{
  "d_model": 256,
  "qk_norm": true,
  "optimizer": "adam_atan2",
  "beta1": 0.9,
  "lr_head": 0.00588,
  "batch_tokens": [32768, 65536]
}
Each number is 50 + 15 x the weight over its row's rms, rounded and kept within 0 to 99. Layers, rows and columns count from 0. The size before them is the row's rms in percent of the matrix's.

# layer 2 MLP up, 1024x256, rms 0.099, rows 236-449, columns 192-223
094:68 65 46 48 68 66 55 70 32 16 40 26 78 30 58 88 34 59 51 53 51 49 72 46 23 70 65 38 34 49 64 46
073:52 32 61 49 44 45 78 69 15 30 44 34 76 67 57 46 61 35 23 36 94 54 41 42 65 55 27 37 39 45 56 30
115:39 27 88 57 27 34 56 44 72 14 74 31 43 53 56 55 67 73 22 37 60 34 32 62 69 53 21 07 61 61 28 51
112:56 58 80 43 34 75 30 55 61 57 38 32 44 39 57 49 61 69 56 49 38 56 27 21 65 40 42 44 29 51 64 50
099:53 59 59 74 47 41 43 31 72 38 43 33 47 29 68 82 61 58 63 38 85 60 69 44 61 39 60 45 69 60 59 50
110:62 17 55 34 61 31 74 44 53 54 44 41 91 45 39 59 70 68 51 36 43 35 32 51 35 64 42 17 61 54 48 51
068:54 51 45 56 46 64 63 47 75 37 57 31 56 39 41 42 75 47 49 50 51 65 47 60 62 60 35 48 43 63 55 67
103:80 48 69 41 39 52 49 25 54 53 39 59 55 74 47 79 64 59 44 44 53 38 53 44 30 58 36 24 65 75 46 52
108:58 45 78 58 69 52 62 78 66 44 68 39 48 46 43 66 65 69 45 38 41 73 52 54 66 68 14 41 50 49 62 63
097:55 43 53 67 63 46 43 52 43 40 59 43 72 31 73 33 48 70 43 38 42 44 49 78 65 46 37 39 61 51 69 36
084:48 65 44 55 50 52 20 43 57 51 67 32 59 30 33 60 70 67 63 33 70 37 71 54 77 52 55 35 90 76 74 35
103:46 48 52 51 70 44 60 29 67 41 41 19 46 51 68 88 52 61 36 53 45 44 63 56 70 67 40 33 39 24 53 61
093:42 58 45 54 40 29 49 38 48 59 25 42 36 40 59 68 37 37 38 10 80 62 53 47 70 79 34 36 48 29 37 73
106:56 36 45 70 57 58 23 73 45 42 72 17 43 56 69 52 58 69 58 40 43 38 57 33 49 48 30 55 58 52 52 50
090:43 50 62 69 30 23 30 47 70 59 38 13 25 33 55 87 64 47 32 45 58 72 54 54 41 39 29 20 47 64 28 45
093:41 68 53 46 51 69 46 66 46 20 49 33 47 48 40 37 52 52 72 32 56 66 46 50 62 76 61 56 55 38 75 49
115:61 68 74 39 45 58 33 42 38 44 46 38 62 50 60 35 53 59 54 49 62 26 35 41 43 50 49 29 54 58 57 32
103:58 42 71 24 51 55 50 63 78 57 83 52 33 66 35 69 37 70 29 36 65 57 32 20 55 39 47 37 40 62 48 60
107:64 52 61 61 50 40 47 63 87 30 64 52 35 23 83 85 64 52 54 43 40 20 67 43 57 36 08 15 56 42 18 54
103:48 66 51 29 62 54 23 38 58 48 54 46 51 61 72 57 50 51 27 46 92 55 53 50 72 68 62 34 44 45 30 59
094:44 71 75 54 31 52 43 79 58 14 53 45 44 41 86 96 50 45 60 36 43 40 59 47 36 58 44 28 72 61 35 62
110:75 69 50 57 58 70 57 49 64 37 64 34 40 38 47 54 54 57 51 08 70 43 22 51 42 55 38 40 42 49 41 45
092:65 49 58 61 41 56 44 71 58 32 32 52 41 32 43 61 62 66 42 53 49 22 54 46 64 51 39 10 54 44 62 70
100:49 59 72 48 55 35 53 58 65 17 51 40 37 50 62 49 67 47 36 20 47 37 36 35 37 60 63 37 71 36 35 45
110:51 59 59 58 73 61 41 59 39 46 71 37 46 40 46 52 63 75 64 48 62 41 50 47 47 49 32 39 64 38 54 28
050:84 39 71 25 59 53 44 46 69 42 44 46 38 61 62 79 47 50 54 24 70 68 50 19 58 58 33 18 50 45 40 47
110:72 72 62 62 31 42 39 57 62 59 45 21 37 67 67 70 82 71 34 39 53 42 64 31 70 57 22 20 62 51 44 37
103:69 49 64 41 42 39 48 44 36 41 52 47 42 60 64 82 46 63 57 52 44 47 37 50 37 51 33 37 33 35 48 27
099:81 39 63 41 62 61 33 61 70 51 43 40 54 41 61 46 37 45 64 33 65 31 65 29 59 86 31 48 46 34 60 54
093:62 45 46 73 44 49 54 38 44 48 66 35 58 61 60 61 60 39 35 46 75 61 48 56 41 72 59 35 69 51 56 73
086:48 51 77 59 43 75 51 56 44 33 37 09 39 43 65 65 63 55 37 53 59 45 65 48 45 34 16 46 57 42 36 36
103:40 68 39 38 51 60 53 66 49 37 42 40 46 49 44 20 37 71 03 19 82 42 52 16 75 47 49 23 53 50 49 59
097:62 42 68 31 59 43 57 51 53 24 63 44 56 65 48 68 33 49 36 35 61 34 27 47 62 68 56 42 54 49 23 66
103:77 68 64 63 39 52 50 61 61 35 82 63 44 62 56 47 69 65 30 09 59 38 57 65 52 66 31 41 57 66 59 68
106:79 43 40 45 56 42 62 52 59 32 38 39 49 46 35 67 68 37 62 27 53 36 32 54 54 50 25 47 48 37 49 66
093:46 70 70 48 66 37 63 41 38 23 51 43 50 14 56 48 42 75 42 40 55 46 44 63 31 67 33 49 37 46 19 31
095:37 47 89 32 47 48 13 85 66 50 29 48 38 35 59 44 42 58 65 31 51 59 68 32 72 67 42 36 45 48 55 53
102:52 46 65 43 54 40 58 49 51 41 40 50 58 53 27 64 57 31 41 44 51 41 49 60 52 55 20 40 65 64 32 44
098:56 37 64 64 76 42 66 38 59 48 49 33 43 52 41 47 58 50 58 43 85 42 49 56 76 70 23 41 50 31 35 51
112:56 54 70 37 52 48 38 46 48 51 39 47 60 55 57 45 67 39 35 45 61 55 44 65 71 47 37 33 65 44 23 16
102:58 73 57 28 42 58 35 63 50 42 63 45 54 42 60 66 37 63 42 18 61 46 45 44 39 40 41 49 50 35 62 58
102:55 50 66 47 45 45 54 42 69 20 48 33 20 30 51 73 74 46 24 44 64 54 49 48 87 89 48 38 67 66 49 30
108:48 53 69 72 39 72 55 61 18 58 53 44 35 56 48 43 53 49 59 49 54 46 44 54 71 47 33 36 49 52 37 70
103:50 60 68 36 52 46 65 73 41 37 57 17 44 35 76 43 48 64 30 32 62 29 59 44 42 79 31 45 36 51 86 51
099:43 35 60 51 53 43 61 21 44 27 43 24 54 56 84 42 61 65 13 47 24 47 63 53 68 96 59 34 63 69 75 83
101:59 48 61 56 57 44 66 56 41 40 56 38 37 40 53 78 54 49 33 36 42 65 47 30 30 49 30 50 47 57 50 50
085:31 58 52 55 74 78 53 68 43 49 64 48 32 40 66 54 37 75 23 57 50 19 60 43 52 58 66 47 56 49 54 40
100:48 40 52 61 34 97 44 63 27 39 46 16 34 44 70 68 59 54 30 45 80 20 65 56 54 58 52 46 33 60 45 71
101:54 72 70 49 40 59 55 69 49 40 83 15 52 31 30 46 76 47 50 40 66 56 65 34 45 75 37 39 47 28 71 37
098:63 45 63 24 35 65 43 61 74 48 49 08 57 63 83 58 42 61 31 37 53 62 53 34 60 40 42 50 68 24 62 64
098:70 56 60 18 43 46 53 80 60 20 55 45 34 51 50 59 31 43 50 29 54 41 35 08 56 58 19 31 57 63 54 53
097:52 49 49 46 49 66 07 29 56 28 34 38 37 58 67 37 44 54 34 32 61 38 61 62 49 73 45 44 60 31 43 71
093:48 32 46 66 47 85 36 62 62 25 45 53 36 51 59 45 39 70 20 46 40 42 45 51 58 55 47 20 44 60 56 37
096:54 47 81 41 41 57 51 52 61 04 68 47 39 85 43 39 52 51 34 46 45 34 36 47 32 46 60 47 43 52 45 49
101:61 51 41 35 54 62 28 68 31 31 71 35 39 69 56 58 36 54 46 32 48 49 54 55 48 70 32 26 81 44 54 69
106:54 57 61 52 39 63 84 40 49 16 39 18 56 39 69 55 46 66 47 40 75 34 51 52 65 76 66 44 49 33 53 92
104:51 63 91 59 47 32 34 52 32 50 47 09 48 63 54 65 73 45 17 26 49 31 60 50 25 39 42 19 52 32 41 71
095:56 33 50 38 62 51 55 53 30 37 44 53 48 61 59 58 76 32 47 38 32 68 45 67 67 60 40 57 64 26 34 52
110:50 32 90 74 64 38 61 77 35 24 34 22 68 44 42 51 38 31 35 48 57 35 40 50 77 49 17 33 58 56 45 78
109:75 44 60 30 49 63 44 60 52 53 44 49 48 31 40 94 54 56 75 23 74 53 72 63 65 51 34 45 51 60 59 60
046:55 66 73 37 49 50 30 30 46 31 44 39 44 74 65 43 48 60 30 48 47 44 38 22 37 54 51 40 47 61 47 57
090:46 58 54 60 43 63 33 52 78 43 63 17 40 37 72 58 48 79 32 32 59 50 60 55 39 46 29 20 62 46 48 46
098:68 66 37 44 77 49 38 64 49 05 47 32 60 47 60 51 54 62 46 33 67 47 47 45 41 68 30 24 26 73 41 42
112:69 59 63 61 34 37 58 28 53 34 51 55 53 40 44 51 60 56 52 28 66 11 66 73 52 80 55 28 35 44 54 50
110:39 68 46 52 49 56 32 69 75 40 55 48 72 49 69 37 51 81 22 56 55 23 66 52 53 88 53 21 11 57 38 57
096:59 68 53 48 46 80 37 74 53 36 67 39 53 60 45 52 45 39 66 31 70 49 41 32 33 69 50 21 64 51 56 43
109:89 31 53 41 44 31 61 29 45 57 71 25 39 48 36 54 41 55 49 42 60 67 46 44 46 69 44 52 68 38 69 60
099:75 45 45 39 34 72 56 68 45 46 47 45 41 49 60 53 47 63 58 19 53 55 56 60 66 54 24 32 38 68 56 64
045:49 43 74 43 85 51 50 48 43 16 56 28 55 62 69 55 53 72 56 27 47 30 78 28 63 60 49 13 62 43 35 58
059:41 58 95 36 20 50 44 50 72 26 47 41 42 46 49 62 66 59 48 39 47 24 62 24 57 83 72 29 68 57 38 53
112:67 30 58 55 43 56 62 52 20 18 69 37 55 41 71 67 52 51 56 25 57 32 52 22 46 46 30 17 32 77 44 31
100:41 53 56 57 37 70 39 55 63 54 57 49 32 39 34 52 39 54 53 39 66 33 62 22 44 61 65 33 59 66 39 32
117:52 58 63 32 54 70 39 63 65 38 54 46 44 44 64 57 40 54 64 34 58 38 46 51 36 63 36 14 72 58 66 36
106:37 45 39 39 45 62 55 36 52 40 47 17 71 25 66 63 40 55 57 35 60 59 56 38 42 62 69 36 40 52 55 83
104:57 63 41 44 47 78 28 44 56 30 51 35 43 59 43 50 46 29 46 26 40 65 54 29 48 44 31 59 53 63 26 66
105:52 52 45 26 52 48 43 44 21 41 36 18 66 69 53 93 56 49 49 43 60 56 46 44 72 46 46 48 69 70 25 48
090:41 54 89 52 39 48 51 47 57 47 63 10 26 36 68 55 53 60 28 32 61 30 63 36 49 41 37 24 54 36 44 52
106:65 64 63 56 55 40 44 45 45 68 72 32 68 68 76 70 67 55 52 46 54 32 73 58 33 58 39 42 53 52 66 48
110:72 62 66 25 47 40 63 41 57 22 53 40 23 40 50 45 47 56 41 44 41 40 33 37 38 47 65 50 81 55 40 63
099:78 67 54 37 40 29 41 69 67 30 73 41 46 38 56 48 55 40 63 13 55 54 43 44 89 35 55 43 60 51 53 62
112:37 49 55 47 39 51 26 41 53 47 51 45 27 62 61 71 52 55 48 48 55 38 66 32 63 60 48 29 56 48 31 70
105:56 45 68 49 75 45 64 49 38 42 54 35 65 34 81 51 36 43 53 36 51 44 44 07 70 66 46 04 67 41 44 82
093:62 49 41 43 52 48 58 66 70 49 78 39 56 57 49 45 63 59 52 31 47 54 37 43 49 75 20 43 52 49 46 52
109:41 32 69 30 58 52 21 39 36 16 43 36 55 44 68 51 60 40 40 34 65 62 39 50 54 56 49 41 70 51 49 42
114:94 53 52 25 50 65 52 46 44 41 55 36 68 74 70 78 39 54 75 40 62 61 54 71 75 61 31 44 43 53 55 60
101:57 27 37 58 39 52 56 23 74 55 56 24 54 82 48 67 70 65 42 40 56 66 71 37 41 59 55 31 78 35 39 48
093:61 57 59 61 47 24 59 45 54 43 60 13 43 50 68 69 73 35 64 32 59 58 45 63 72 69 40 35 67 45 59 44
106:72 48 52 33 64 38 67 66 50 26 66 55 54 35 60 65 74 56 35 22 87 52 29 46 61 67 54 22 57 23 61 36
088:60 40 55 57 59 32 49 45 56 56 53 24 52 40 64 67 43 60 79 41 54 48 40 32 65 62 43 43 44 39 39 66
107:59 70 48 56 40 67 40 58 27 34 68 51 55 53 46 47 36 82 52 24 56 68 79 66 36 58 60 38 64 51 38 60
104:48 49 61 28 30 39 31 53 67 53 52 48 51 61 48 48 47 52 49 41 54 41 32 12 53 61 44 43 46 43 43 74
104:68 48 41 66 50 66 43 40 51 31 66 35 57 62 78 45 68 37 30 42 39 38 41 44 69 64 40 50 42 45 50 64
110:52 45 63 47 43 51 27 62 46 48 69 50 37 40 48 43 52 49 53 23 64 53 48 38 60 57 59 29 56 40 59 74
089:65 54 46 50 59 52 63 45 44 49 75 34 49 40 48 70 58 47 59 21 28 38 59 40 33 43 24 41 48 44 41 60
097:48 24 67 54 56 40 38 50 43 28 55 12 71 53 75 67 65 62 35 43 41 62 46 40 43 75 38 41 54 41 50 68
044:44 48 86 36 50 70 24 44 68 34 62 42 55 60 64 61 64 54 53 17 82 49 71 55 67 64 38 35 66 43 50 37
106:50 48 88 68 54 48 67 52 52 17 22 56 66 60 84 39 28 40 65 42 51 49 37 48 65 83 73 23 75 45 54 40
101:66 69 72 54 58 58 48 71 50 69 28 36 58 41 61 50 43 52 52 41 74 46 45 51 65 70 38 04 47 36 27 63
112:92 12 48 29 53 56 61 36 40 41 55 42 31 35 85 68 62 85 56 40 49 35 40 45 37 55 75 36 65 70 40 64
104:56 70 70 54 29 44 38 36 51 73 45 32 27 77 66 62 75 51 49 39 58 50 15 60 43 49 21 26 30 43 32 75
106:48 43 55 59 34 55 45 75 56 36 61 45 52 46 75 52 71 69 41 19 31 50 28 36 31 39 29 37 48 61 43 44
085:75 42 51 30 56 37 79 78 54 58 46 35 60 53 38 54 65 45 36 49 28 56 41 74 48 84 61 44 62 54 67 56
089:47 66 75 56 43 37 59 24 45 46 50 38 54 59 79 28 87 44 51 25 82 22 68 48 61 68 45 46 38 62 47 70
111:66 28 55 71 51 50 38 63 21 36 46 33 42 56 81 42 57 58 42 53 40 63 47 46 59 32 26 29 26 18 46 53
045:70 56 61 45 52 40 44 62 48 24 51 33 56 55 62 60 69 53 40 27 46 32 54 19 49 75 44 35 53 49 48 51
095:40 34 66 29 47 35 55 35 61 27 35 61 80 31 64 58 72 29 39 46 58 32 42 52 73 65 38 33 50 69 33 72
101:61 52 78 68 52 56 65 68 33 42 76 18 40 66 51 68 73 60 40 35 72 41 47 29 50 59 44 37 38 43 53 62
110:50 48 86 66 67 51 29 75 69 35 70 11 46 49 55 64 57 55 67 49 54 61 40 46 43 53 27 21 70 43 35 65
109:72 35 73 16 67 33 51 66 21 18 46 45 59 53 65 51 46 44 49 26 66 28 37 48 52 48 31 40 51 47 50 39
098:62 62 69 45 44 49 56 59 59 37 33 54 28 66 76 50 60 62 23 30 61 48 72 40 74 63 40 44 22 66 38 63
099:58 39 57 55 68 36 65 67 33 34 50 44 47 46 56 57 39 51 47 49 45 60 59 45 64 68 51 35 44 50 23 47
100:54 40 63 50 63 49 33 54 42 37 64 15 65 60 82 44 41 41 46 47 62 34 49 48 67 52 57 48 61 44 62 53
112:47 52 58 36 63 44 45 47 67 41 47 30 18 58 23 61 61 72 71 44 42 33 63 29 44 58 63 28 34 25 43 81
106:42 60 48 36 50 67 36 63 53 46 48 36 37 43 50 60 60 51 40 41 50 34 37 28 36 80 75 56 47 77 64 53
071:33 54 63 41 59 59 41 78 50 42 75 43 48 23 44 46 49 39 36 22 46 37 46 28 50 40 42 25 37 57 56 54
091:55 46 73 45 52 54 35 29 54 39 41 31 50 61 34 63 52 53 60 50 21 38 32 35 51 60 39 46 54 50 25 50
080:62 46 46 40 72 75 33 45 70 51 44 48 38 63 66 45 28 73 32 18 69 43 58 52 26 57 63 29 73 34 50 46
105:69 46 65 44 54 48 55 72 52 57 62 51 63 64 49 63 45 78 48 44 75 17 42 57 73 92 39 30 19 29 44 68
099:58 46 50 53 52 41 70 70 39 62 58 47 82 45 59 33 33 56 35 40 63 28 31 67 78 77 55 28 48 37 55 47
040:68 59 55 35 61 63 47 29 74 23 35 44 42 44 63 64 41 76 30 39 63 30 55 29 53 77 56 08 61 70 63 49
112:30 69 64 58 58 63 27 47 42 48 66 48 41 60 63 63 56 73 29 23 40 29 63 22 53 88 10 34 65 63 49 63
104:48 63 59 66 42 38 47 56 53 39 65 50 31 65 75 58 66 47 37 33 64 41 46 45 52 59 45 39 47 36 43 40
102:61 34 62 21 42 47 62 47 80 55 50 44 52 52 57 67 91 51 34 49 51 63 44 56 47 90 66 51 77 40 69 55
101:68 11 62 32 37 59 44 36 45 37 59 28 69 56 56 70 74 50 30 44 65 26 58 49 30 34 42 23 68 25 46 30
105:70 47 71 25 68 45 38 65 41 30 55 31 53 58 60 50 52 71 53 40 62 48 40 53 37 58 60 48 48 34 55 25
105:49 38 49 55 44 59 47 44 55 47 57 25 45 53 68 78 66 66 31 45 60 36 72 24 56 54 46 52 68 37 41 76
108:53 63 52 50 30 41 51 49 73 61 63 49 43 65 68 42 42 84 41 60 45 20 54 49 57 57 65 31 42 54 46 55
104:47 51 61 59 39 46 50 66 42 41 26 11 44 37 54 73 42 63 66 41 45 49 54 39 65 55 68 39 66 41 51 52
111:36 51 65 45 56 48 56 36 76 47 63 50 33 21 89 36 59 56 37 29 33 46 50 39 43 61 55 30 80 30 60 52
107:46 44 73 38 44 44 31 49 81 50 53 46 62 47 47 53 83 44 53 44 47 29 44 61 62 73 65 47 48 38 47 63
091:57 48 73 35 44 28 44 23 74 54 49 58 23 66 50 72 55 39 46 40 76 51 40 36 49 56 51 28 62 44 57 50
099:49 42 76 62 55 37 52 57 71 31 61 26 53 57 51 39 84 64 52 38 57 41 31 69 15 80 42 23 57 67 42 73
112:49 39 50 22 48 41 61 57 64 46 63 38 51 37 67 62 59 50 33 42 43 33 45 31 43 76 58 39 74 19 40 63
107:71 43 50 41 42 67 50 44 33 46 27 46 33 67 40 57 57 69 37 35 45 35 61 33 39 41 44 25 65 50 64 68
115:77 55 67 36 71 26 70 35 31 49 61 24 50 62 54 86 62 51 51 54 62 46 68 25 44 79 50 37 57 49 55 76
101:54 39 51 38 68 64 59 54 44 38 59 56 49 52 37 41 39 70 25 41 61 21 70 32 73 55 51 35 35 67 60 51
097:72 40 42 21 67 42 76 64 46 47 46 36 37 49 56 54 42 60 54 33 62 51 36 48 61 59 57 51 40 43 36 51
107:51 33 65 71 71 46 33 45 46 27 64 26 46 52 46 86 48 63 69 43 47 20 74 42 77 54 56 37 75 61 22 18
088:55 32 62 58 43 61 45 40 45 25 66 38 35 44 47 51 66 39 54 55 58 51 22 49 74 71 31 45 73 54 41 46
100:64 70 54 40 69 55 37 70 40 43 55 29 75 27 60 49 42 63 56 32 55 35 46 48 39 48 52 50 33 70 22 46
105:77 45 78 65 48 42 58 42 60 61 78 42 43 42 72 70 54 46 33 41 77 66 53 19 51 44 29 19 65 58 27 68
101:66 27 92 31 38 39 84 57 50 40 79 39 57 62 36 59 45 51 35 44 53 50 41 45 32 66 31 48 87 74 38 50
099:68 49 59 58 54 39 55 62 38 52 67 65 71 49 68 81 43 75 57 36 72 63 52 47 49 50 46 43 76 20 62 49
080:66 49 64 43 39 40 51 51 64 52 68 31 57 72 51 71 50 52 35 35 48 48 49 52 55 76 46 26 66 53 41 67
103:49 45 50 43 34 33 44 58 68 38 58 40 58 30 50 44 81 29 39 42 53 17 42 47 72 72 43 57 52 76 16 49
110:42 48 80 37 57 41 56 68 34 37 47 42 35 56 59 78 47 65 36 38 58 44 27 56 57 53 54 16 55 67 40 51
110:91 62 50 20 38 27 41 41 54 54 59 34 36 76 35 41 60 59 44 52 63 22 63 15 26 80 29 41 31 43 27 49
108:86 70 45 57 45 66 48 71 64 17 53 35 51 66 50 53 61 50 14 41 64 39 68 19 62 56 22 13 34 65 80 50
107:30 62 69 68 57 44 56 61 60 56 63 21 32 52 38 62 55 56 66 51 68 44 46 51 38 56 26 43 79 63 50 51
084:41 38 43 41 56 53 66 79 35 42 49 30 73 45 72 73 60 45 57 66 55 39 16 40 57 38 39 44 77 49 59 62
102:82 61 53 48 46 40 39 72 44 51 66 40 56 69 70 76 33 37 15 12 62 31 46 38 45 45 36 44 46 60 22 55
103:51 49 62 67 45 44 58 71 65 37 53 51 57 31 80 76 75 29 56 38 43 80 37 64 52 57 42 41 57 47 39 39
100:77 48 51 53 36 57 62 65 52 39 64 48 73 60 79 39 50 48 37 42 55 24 56 61 30 87 58 35 29 58 47 50
100:48 51 65 58 51 48 74 59 63 43 47 43 54 56 62 57 40 52 59 47 43 63 48 54 33 62 43 45 67 44 65 55
098:63 78 42 49 37 55 63 94 38 42 49 61 31 61 34 53 55 84 20 35 56 36 57 52 72 37 27 47 54 70 45 65
099:82 58 42 43 42 72 27 49 43 32 60 42 28 43 37 54 34 47 39 36 53 54 48 39 52 72 38 51 59 65 45 41
105:64 61 69 38 62 58 51 74 67 41 30 47 48 33 68 92 30 61 44 39 61 39 72 68 47 60 36 38 81 40 65 36
110:54 34 45 78 61 48 62 42 42 60 89 24 37 55 69 63 57 42 66 41 60 36 56 46 72 69 49 56 57 63 66 87
112:69 45 54 14 35 41 54 46 45 35 54 46 52 75 38 67 56 50 37 43 39 26 34 49 62 56 59 26 62 52 54 23
037:69 38 67 49 38 70 65 47 41 50 44 25 33 38 48 56 67 71 62 36 52 33 53 37 67 61 23 34 68 36 49 49
112:45 50 73 59 48 34 32 45 60 46 63 10 53 55 69 76 63 64 43 41 60 45 67 36 46 58 15 28 36 37 62 76
092:37 49 63 36 57 51 26 50 56 33 51 50 62 38 55 52 50 78 54 45 70 29 50 20 69 66 44 52 50 54 48 44
099:44 65 78 48 41 33 42 61 45 30 23 56 37 38 77 61 71 61 40 40 53 49 32 55 71 72 50 01 49 35 32 54
094:85 77 32 30 60 57 46 39 38 26 58 45 78 59 48 60 65 64 22 39 81 35 66 45 37 29 61 51 46 33 40 51
099:68 59 73 49 55 78 33 27 49 45 33 20 45 30 53 47 44 77 48 55 71 51 58 48 54 65 70 41 51 27 66 44
101:46 33 56 44 46 55 37 45 77 44 37 45 51 59 64 75 71 88 51 58 40 29 36 54 68 47 33 32 79 63 16 68
097:68 48 55 70 46 41 49 52 44 57 76 35 35 33 48 69 30 71 36 20 59 67 57 58 43 67 53 40 29 73 49 53
084:56 35 38 35 69 42 35 47 67 13 43 47 66 36 76 64 45 48 60 31 49 47 31 45 72 63 42 38 58 49 39 48
108:68 60 57 53 58 54 35 54 42 35 62 04 39 72 45 84 56 57 57 47 69 60 62 10 45 46 28 36 53 37 58 53
098:70 34 62 45 51 44 57 61 49 39 57 39 59 70 46 61 54 51 64 44 48 57 43 46 34 63 39 43 68 54 32 77
099:46 66 65 69 52 33 65 61 84 48 67 23 76 35 69 45 93 36 10 35 52 63 43 62 40 81 60 38 79 41 47 69
098:65 22 52 33 57 63 44 69 59 32 41 37 58 62 71 77 65 60 35 43 44 63 51 05 56 70 53 32 59 53 35 32
108:67 41 49 23 46 62 50 61 41 40 37 40 15 50 65 45 68 59 43 45 63 47 48 47 64 58 63 43 55 64 57 21
102:74 61 63 63 75 49 71 70 67 53 59 56 26 39 53 34 77 41 50 23 44 59 44 46 39 68 36 27 25 26 32 50
093:94 21 68 54 59 42 30 54 58 43 48 38 73 27 50 48 65 46 15 31 75 45 57 52 65 49 19 44 55 42 52 52
110:57 43 53 52 73 40 49 51 60 60 50 38 76 30 27 59 57 67 29 43 80 58 40 47 75 72 60 25 40 34 47 72
087:73 71 60 49 71 51 43 81 69 38 77 39 47 51 72 78 40 60 47 30 71 55 37 36 69 31 51 48 30 51 39 59
105:45 59 68 47 57 45 41 60 50 52 59 09 41 44 29 54 60 65 34 59 74 45 48 29 45 48 26 43 86 53 55 53
083:57 73 46 69 57 69 42 69 38 39 48 46 21 67 47 45 60 57 43 24 70 48 56 23 53 82 32 38 67 53 51 44
108:36 33 60 30 44 61 25 62 36 37 59 34 51 53 81 74 37 69 51 38 39 36 72 35 81 36 58 30 59 55 52 01
109:50 57 63 54 64 50 41 54 48 22 50 32 31 38 26 67 55 43 32 36 66 52 47 33 56 41 16 34 61 66 41 62
096:71 33 46 56 45 44 46 39 31 57 52 00 82 39 77 73 50 38 44 37 36 64 50 51 57 51 43 39 63 43 32 61
103:72 57 50 47 63 33 53 40 67 39 42 33 29 67 61 63 56 59 60 49 37 40 50 60 35 81 54 49 56 65 70 60
097:64 78 72 51 64 34 53 37 65 43 22 27 51 82 45 53 41 48 32 41 68 55 65 34 53 43 59 26 52 25 62 57
093:54 54 69 81 64 62 43 84 44 26 76 43 53 13 77 72 51 58 65 28 45 44 57 66 48 64 57 30 74 59 37 46
094:36 61 66 61 45 60 54 60 41 50 52 01 39 48 62 60 62 33 81 23 65 62 36 28 38 60 59 37 47 57 63 46
102:52 38 62 45 72 72 38 51 56 53 57 46 40 71 45 47 48 54 35 28 77 57 58 30 73 73 61 38 65 61 65 40
098:42 39 78 46 64 43 75 57 26 43 51 44 62 63 55 68 34 42 39 49 32 43 43 50 53 91 50 32 59 53 53 36
097:72 52 51 54 71 37 66 53 56 35 59 34 73 45 59 57 50 42 59 47 40 54 50 25 55 61 35 20 68 43 49 84
097:67 30 88 42 45 53 67 51 46 36 49 48 50 78 78 76 61 57 38 34 72 53 28 57 62 49 50 41 85 84 45 30
111:80 57 67 32 33 21 66 66 45 38 45 32 33 64 61 70 67 59 55 31 47 39 42 59 53 56 53 42 64 70 39 30
100:56 36 53 46 71 79 40 62 36 25 50 33 56 42 40 43 18 77 19 40 61 55 42 43 38 49 59 37 60 73 41 62
090:57 73 57 43 60 64 60 41 51 35 74 38 65 41 60 62 48 63 46 09 54 37 58 55 59 41 59 31 67 62 57 38
114:64 43 85 41 58 44 36 56 31 61 47 42 37 53 54 54 55 60 42 35 40 14 42 60 53 46 21 28 68 55 36 22
093:58 66 69 45 66 58 59 76 50 32 34 34 38 58 42 58 44 57 53 16 48 53 41 41 58 66 29 23 54 41 43 63
110:51 35 97 61 47 24 42 55 51 34 63 43 74 38 51 39 57 29 68 46 62 71 42 49 41 52 57 32 37 36 15 63
099:81 56 51 52 49 45 50 51 39 33 83 11 73 40 77 64 39 63 32 46 81 65 26 55 53 70 38 38 52 47 23 70
107:59 52 55 49 53 53 52 80 37 45 65 48 42 36 54 46 51 71 64 30 40 11 32 33 19 61 42 34 45 43 47 56
086:36 68 45 41 64 53 47 51 50 51 28 60 50 40 67 56 75 62 31 42 68 28 42 38 66 38 68 53 46 46 42 20
087:52 45 94 32 49 63 26 47 34 38 22 55 44 41 35 46 60 67 38 22 31 02 64 19 45 64 57 42 32 28 27 46
087:56 70 46 44 55 76 31 49 80 34 54 49 47 65 33 43 80 68 59 34 59 69 40 20 59 58 22 46 33 37 42 30
106:58 59 54 44 63 62 32 58 39 39 55 34 49 47 53 52 50 76 31 29 59 26 33 44 64 51 17 57 58 33 54 44
111:29 51 65 40 63 27 50 41 44 48 39 23 25 24 61 53 61 65 41 38 85 47 52 29 60 69 39 32 59 66 49 72
089:51 71 51 41 62 65 14 58 53 49 75 40 60 52 54 57 42 64 20 44 74 40 56 57 76 57 39 43 59 74 27 51
104:47 60 64 34 44 28 60 32 45 36 35 49 82 52 42 65 49 67 63 49 72 62 49 59 44 74 45 21 57 45 68 62
108:65 38 99 39 33 36 44 79 37 31 56 23 27 39 66 81 67 44 65 45 60 40 25 35 31 59 30 23 68 62 64 54
114:44 46 73 73 53 72 21 26 42 35 44 17 51 50 67 70 55 64 33 38 74 33 53 47 63 41 18 25 60 38 34 60
105:41 81 52 18 82 56 63 51 25 38 37 49 70 61 57 43 47 52 45 26 69 33 55 60 48 84 32 32 68 21 53 54
117:40 50 55 45 73 41 60 59 43 20 33 39 62 46 48 63 36 66 17 40 54 27 36 59 55 57 14 25 64 61 60 46
103:67 48 43 59 57 35 60 43 69 35 60 28 53 62 61 51 69 50 53 24 42 48 28 42 43 67 34 48 63 62 42 70
100:66 55 62 43 52 46 42 46 50 53 70 33 47 44 52 86 62 48 29 50 68 50 45 15 51 58 47 53 65 35 37 79
107:67 63 73 61 36 58 76 60 51 32 52 34 45 63 39 71 45 50 38 44 86 42 39 53 46 56 03 30 68 56 30 42
083:46 67 75 64 66 73 27 69 33 08 53 23 51 63 79 63 51 69 37 22 64 69 51 55 43 55 55 38 51 29 28 25
111:61 64 55 03 67 40 61 47 74 41 51 62 74 43 67 62 69 84 48 40 73 26 40 35 35 54 51 37 59 30 65 59